config.toml
vocab_size = 8192
tie_embeddings = true
init = "uniform"
lr = 0.00683
lr_mult_up = 0.85
beta2 = 0.95
warmup_steps = 200
Each number is 128 + 32 x the weight over the matrix's rms, rounded and kept within 0 to 255. Layers, rows and columns count from 0. Numbers have three digits each.

# layer 7 MLP down, 64x256, rms 0.123, rows 0-25, columns 0-255
115124151097191117119177104129033168141141099172127075184123160141081115148107091140140108119144130131184111149114169175118130139141083126146104142123092133108106081119145137129110111109182145086126108158108104125170135078119126093144083112111097141103138094100135119103129138075098118166079087145117141129181094095164104080154128064205165176165187093102132169138146086083132109132124170121185111174132121070103112121121121205085155032077140189073102121129148137137138171138154100100151117118073179130149102132166144109115143098096116088115107109140146159105145157195162180100203140186110166095137162127180120125092132094149125158177135119044051082105130064095096073117101151091119120105083162087151144130094170106129113148107122105112111234195119111143121153142130139
156124107151144125098062147135158128108167187151119151110106136118092133155099106169149122122098124065126108141070146113099079146132122204152174155109121110128101136110144176166100134116087155082061158142141164115103157125142150111145130139120129137097096090100134086109080146143148149116098093097103114175135133105151132071137148093133082174138124173117124125153144102083154145129154116140144123097139142178156208196159150144141154117173137147101120164144133133146133124093180145104141082149111135144131140130140173133173102084110107069090140138093121071117157109117126145077087160078150110139103151136122156140099160112154162155169109117092154081147162153123112146108149129113152118139177133178129082131129083174112099136119133129165081143186088109180077132094088122
090131077136138124168198205116200119098103118097125129102100123101117079151126169157150111111084139108146183185128137179102092089109117154168129118127171132087092108112108060139091139120117193094134085112120137157123145072106189135165156142103152145132117125134149097151092172158056127148123102140081106129159160120174111104067117158097101173120126075133144182136124120100091142163126168108171104122157094116180110113108108176147122143150100080168118113158166146116117132045108134146075100133136135117146093167164096102144157104151097139108146074117122085140161107144090166076119089085125139124093137174079176134073165167122124148199088130106153081117148139174123116147147120104066135113074120108147153121178130121105131114104121076158073133145139181114103099107131090
110188080124150104170130156144131086176094101119162141094176116199133155117168183081136129138173140096159121150192139092105177115166132150109187136135097097177117126062079158191091167128132130135161081191183110159143123075166152075137098208134135014125117191098115154119128136125227136150136153150130102094179076122182076114156129161134145193159134148162110154112096110165100140095159097124124075142157117084113130126069152158127098110152110063104165133145177172093139140153091156115116155105135114101134085115153127145034162117136134172165146168129131164136122093164137146090135142118148113156114089113104166124198116109125128128091163187151134102104126164149161193089160091110111195160114141183162118065100115114078139097147108176074127063107040126144158127123083125
124167127113125130083123114107126114135079186102077157090121108102185148161090137166146094119108083150127162144226117079157083120124121122154189142182113173097132148108142166122182158098100164116133153094166167093115094130181184089164118189135137086132157125117150105182116149145170186171110137130150133121113134165083196186134144165096121164106112153151093128099110168142148163122094158072161152088139119093147132161107137096140120137138153146148113137103185079059111125156142090129108153143105109096165135157146105092150158152165093078063115138122106096111091172154084178132143130131180160126092152100166150115098101216106101130193096142108145075096079153110128143137174116140116125096085158135166137135150203085132120053123146135124082121056085147096129130151133136
095124131125102148154140148172156092143122132095121157143111146097078113131146100123115098096131179110111089181183106110075130128161114155137117138091115156145166175114140113188027109157079087124170118164097141152203124151103000112176124136133125190139158100138092140095104131143170145180069128100184138186183085169120128140151207087145150112101087124209149134100128136195104049135161108091135057095170132111165091132117155127117204161134106180147153108118122164164102116117118113102089148078170151133154216139190141124177149104162168140083166082154136115127099160137111105172109142113158165098096128135116151111128148102109167117094139113112110041110117114162144119138149073098110168073124139120109094138189086103164139119127134135188165157162128093149115122107142109
138124117132158117103221060196098114171065182126145092159173126142131096171124073112138158107153142124114104180154115119107181078178160111204113093083063170131169184163155117144153027126118246158149126120177117184133141083163156090159099155182133133127145157089116102120147142134174103155015077113125186130168066131072138142153136095170173059079147088151141146135157129131104111129109168128122125132146094162123171170109168115163167157077140141139142185129070216180129118153139096103126124147153152173121144082120109165054137176164119124113121096124156080124153127135152221161112152118171162143104155110141145130101142080099180164113090121140109137109118134171073122129155135117170103133152145161101146160130112098117138141155133120106118160080176176166124098135101102
146071135167147145084092140129158127135124119162127096132134126184181116081170114133135109154089153093177086200119122104129120202056093145067124153026084148085094129161131094171143127104099157137150107058152120085110077134158122102129116163148072129158095146137112129109192113150132179124158154141154114119142084117164137151126118182123100120103071127151140165143158078165114145119127175107123093133133117128151173097107099144148094099081133134126133082130089157168157115092119053133143112130150086111132096120141123161138103118098170175158110139103126103091131153181118102098120099170130115148124129113108148103126116140097074124176136100119150170142090083136143137121180151157169153146124114134128137159047123166127099117153088146134161091172094120143114108153126122
111155117167127151116048123138103090148142153150093072153063164145112113156088194134139135100136129091113152159168063139096133142125172100134130162186067141095126179135113142116217072092155130102150129093138149108106141134130094116131106115045110212140136221126070120178116097100163116180161164111084121120093152106077179139154121174095121119121112140154105105145101124146161073143076102113125111147138144125122133148132150126155129107175141190170144114116117168190124147147128130099118162137106115131151183100127156148159149149152104157121083140091164095140117126144117167129164096129124132141144149118131065074054108170088144151095128116094077156141152138149116091106130135137100163097109154106128074075106134155115146096152108108151117135132175110122093119106131067
173167095139154188155120100125071050162114104079131169113077080081113050099178153170133134146110098095165124180080103171109132091131145175176062129038188139118127062130073100193128105072112179168109149086148153126120101159122158116123090124126155058121126163146137000237164105108190095124112081136131102136120145111142112187139107192106122094108157122168088103167141097125132085127143197135086132161073130160124186075099127193131141134234122150085119079163107180168125117179120139132093133117071085150111132132136125105241184161140084200135088141116089119100091136047114104124150148100107054155167152157127117164148077189156093116132067167176115185205153160146139117127120128135136156105099110143126102155096193161169155029080124122160069125146200122180104101115170117
153141154110066092141101126099121097145152155098134141129121117103107106162110118086149152127105143150102077143173154148122158149111142096143145185130132153153193182118111111082189136161136124092052121102152191080168127091132093134164106096124112054114150150096184127114119183076115190167112154177154083128086145119145149087140161096135151085100108079135092134085147117139196137111107093105166101102122145133113118180123135131118091166130126112098132147114158068140102156167123106080141088146139149053131138149137132108149139162162107176112132120111118168117140152156152149112105104169099140167169129164135098054159077074139130107094154096057138140158146126127143151079189142060120107109136152160164124109143083169105147118147141121189183184167154085142107102095058132
087108155088063185207108122152139187180089127144159136155098104149032061084111108112141075092130204112125124106175063113141159174175108173095062134169126118050146122158138086069135070075118157148082114149096087155124139105123152079123162127158092093117175180108167098148074180157155148148205123114148094153102121101203143209096123043110122103178130130176067160130161121113058166131115138116105115140109057129130157144153117099140110142117123122162132120221127143073134139139096097090140151200146117116120176140129119127148135159156146082182127155134184135117133109136061108147112093128180087101148000110114116124084104161117086145182162143070132125216098102163115174127142100179135150095146146125107240144122141118087162107058110111112130124179172024152112199179089150
113098114133104160183138125129142119156137103114144127150106068157179140107113114183107096145056169082111072076089105218108167146101090154132079105076173149175109171100093153147130072012106166074129153130154168150111155114122071122150188195118149170147106126118122125129076154176159138072164060081125109164149130160113086119137152152174146104106159138149118115141105102152107222138121109124152097129107065127160064116123097165169086152172094139191118119062083122051145158140094122140117100110171114144093122101101148099226096158123124111155114150065106175091110122138138145137174095069144148087084087126110151074145119063130176149125135187210097141197078110131117129141131217095118109130133104056135098135134057165112107151125113116117084150143075099224102139115135081
117061108120148132138097054170141142116137081162106117148116150203116162134138109086147135139125097107072103087233128158148168076112148132100129104167126127074162120147139072138101102130132110117118118142107163128130125117085067141117126104111171114179089121121099136147133127093095147150123135071146117097209146145125157134103135133122145140108153133110103138087107149176096198166160144082112131160151098120130137099103155145129130161126132064108138123156145155167130140077138155143115080118175120107153150149154165191152135185093176189133134162083121089182126091137182083142149094159175126082153108136134185112116121135103111163213150116115096143147142090108109111109127168112174153116141176100101168120099099216103105127141098110118137092121083169123144142131101146
143188115147163121133132114163157142147121139145109135103085146145092161149148180119128159158165165144130090098136129172091155115050161125113148175138073129112140145116138153117136181147128138180112186104171184094139131144168146099097092105099140125118165181127150167198172077167075108121170199114153154155097126125088151147106162094119060128143156075113132141123073135162189108086126149115126149128119075117113146175168131147148141115165170134113118119160188122096129132155132148200111119187150110126135185143089135131124115091132150149102143154100118107098122090157122109115139163016133127087158084126110097161076144121134142115138103150158091152103184121122126138113126043137108110152178129075087071109168049128122151084131138106120110118187157128174133125079103129
153107152094112132111105140104109222088138136110119193094102093127092134142103091131122088111093188091172147125092114148069060099115150123092149086141142080109186137085082100144122094099139089106127102106126077098102161106108135098162183116182134158160065173182121170129132111141165146119171156077079148200149174132185160149111074148106105183157094101160136106141158146119103177138141138187147042138091149176121146140070111144165079083151172145122122093087101142103144145139184112160097111070116090029131116115070051111192080116161154134194094084180077135063122080137159083142142155215175094118137085142062141105155197091103094144075137152138088089144079164163136113119143119135150177084165098111116150120106134139117137126116154119140132092097116127085077145054189132
136107139153146160060160105107166170126173091145136160120144150074111108166098092154145113112153139146093164126132136062164113117135101136107081124178155111118115169129137124115127162082132104075153102156119127122078136156116139096119144106107072159135149159130106121103125172135099164160143109154152134162074150060146090171083145154132100110158075131151128135069116132132128127136131122120097128095109162163106130161095076144154135145154107150132101106095190123167164177146114089128049135147123128116129167154119129094178157115122054107118147180105155078120135166096134116138124141099129136130093135106083103140148211190112116148093166199116138106130160077122161124161153172136154109116130141162124129098120136154123098168104155146193100122102152121127111181103112132
134145115117095166170151154112083166146115210099104153144118119120160161158149116112162130067126110181123150151194111127139109175168080114148140132124066063147197123162157165156131055162139208162178141097133115152173111096103112141112137109126094098104130155132080146084143145182121146186132134142145158111136093131087198128138103117107144039106106112140131073120066163135142166109111117135142152128149165094190140080137101152104087129102155087164155150163117138132115111189171149129132095110090132093134196109161127170142134127189086059101074137158168123143136180121093166169111125117137173162136117161112107142072132119140132142092119084113160128101135104104112116136122125088102091118150133156122148080131152110152144132083107125177160128055065135125105178142087127
183117140144140154111158142149141093134129155146123186107140170132087176183119152112154133116134160184117124082121120134147116100144173125155200097148185132186089134117089159108106092177134115148115120146146126184123125116070095182121136158122108087096113144134147131137157106072111144139000110084133161152123120162125166107157165152113155133116117138182116079076137192109203122201088070115103122074160158182102180169057110098142123172115144134125119155146124140167099142185160180146163096144096135120135116122095109153174101108184126184151110122163170063135135131092134106116105167141175131104136184119110153190128162134178134055098124112109188094086140193103103124155154198077072095091178112179124103123128140119153076108196114055170191083182136172083121150117138098
159109167149143146103110082144092105095115151120071121098123125113066162120119046176147147155108112190112123075174120102191120176094132192065070090149130124103119158102160193156042131087157110149170129152116117143069129130140077136121070164116145179090147111107131098092108161159101117175116106071145132126118147119152122104154170136100117106141111133096125130124148142079118100119076164117097203136148125127192147144163117097111153166177122200088176116130147209133115090151124140106142128104094107146132110109108129148117120113167120152174139146096080160125127146177152099160136126117220135091132177112117132133130144191084132155180091146122146089172146142109104155095144123139130189126141115134133103124079125116178118183112157103132158138214103138128120147114124131
116112123106053094146128140108108140128096161123081100088116117170130106136126116098074126128063141102142173157131124158146115102106111137119113121136166111165122113128092126129119101157108115110175118102188128142170140133075142109143180170120124149168166136112115085148071195170160126120171096103153103145155150110198101153175118140131085096139131119150114129124125113121092093124135131138137158083130122136148143106101078122116114155184123142131098101154126142083173131157086087139110126119115116092075128120114114090179135161114120094157088144110144166084097180126144097076156168099117133127119156083127148124163102131109124145113123195157115153180126125134152147148173111131132118095126121110138141111168077135156152118099150146167123115138132166116127188091126134
125110110144132128166142134121139125113105074139082117111178121130103147127136147137113130166129094120171148156163146066115120167114105167154146123110096120137145117159159149138144050122152097106099159089191096137104131151158131153107144134127105138081133169126140085200155073105119160124158171111121137125138133146141138226162098156123133155137185123129189109145125096113130199110148096127144122106166139113148115100138141138115100121118187127111109095122130135139138113054120091170153140105103123113097156081065125144157065156161154140153105122136132094131090136106115078148193143075166134108125145170164154162114145109158104099070090105153129149129132157079115061107102134160065077145163152095126132169148209131164156138108145169105162124170114082148115120121207146
146153122090133068179132092147173104125157103142091138145128101129168101094145167122099124114063153110131164142157121097111090092095118181113224129144133118123158140129102097098126105136140160132065077112135104119137090110100106161152060141143062136110181115144140076118163133176160084101084134194188133178127130162155161122137133067135111150149188139139083156120141115109096143147119114104135134154158121118182138045102126077182133117111150163102196099163136171087177114150154172075099100096140133107121122120150112116153114105183112136146166140126114131152120126130156191114095167135190120135191104108187208112096103080127127112092178134027059099101102140114119142174112133120115114079138102140120115178069147160126087068131153107100093104125151143090115157074084082
124222136075143120171146109121137135067132109109169136122198143118174099120131156152115094142150124111152138069146148154109103081137109125168076104051095126113137082150078096190098143122130169155128189135135150107095177092125102069145197187171175081114135142118158185067102117149130155123185134084113169103054107165177129114157153132143153208124174145147103175172152136100126147097114108124065100156101129110089103184107129112163155112096181103145094146185070138087138132177147085145115125106118178144040067155113116109100134141142151117202137129151173159085117048130139068102149138164130161174137083143132076136123109132154116177105099092139118084082150113104127103142099147092118179113127137106083099123123088145120112148108121171145195164089139151151161116150164169
099086169102130108067116087134134142160130083167170139171093167136130166136104161125159159090143144094058176110172134089174116088092105150171096091165113155106172146179147180135140119129138108110110093094165095165114177105153162108135118116195084119132121212069128187117124151130033158157149090139085128142168192136142112125160124084118182111073106098175104139151150154124093198147153154094087192106170125067140125106148160147118091154115155120159168190033144143092077215119160129146154152120202103047142168165167197174087119138144135134189106147206172101046184129176097141142131122153154135131091146153110124135168128193174153182062142145145172148103174106127124133144143076163160161119133121139135199143101124088094124074126204114127091112070123131109100125124136130
161180143157127140142065147125142080081126112154096147161171164134103099098140110115115146119144132151109189107149112163096103132154183120172149174148133163136101110136138111142059128083094154143149132136133117110109117114121105174138130112192084128103129168147106091181193116150156118137124116142149115113183071115150131097135139142167131144168141135145090123111098144112103103115136122129132123127184151126141138078125125163163102103143103139146122149147121113142135122071113129149120166129120125125124153145123103158057139131106119103117166198124156098150168082086120093103156150020146135069145122119118132119141116128144099120140090163119144193102139162087147194136126112121112143121139128156082114158149193094127126130107135062111108121122125121161108096099134101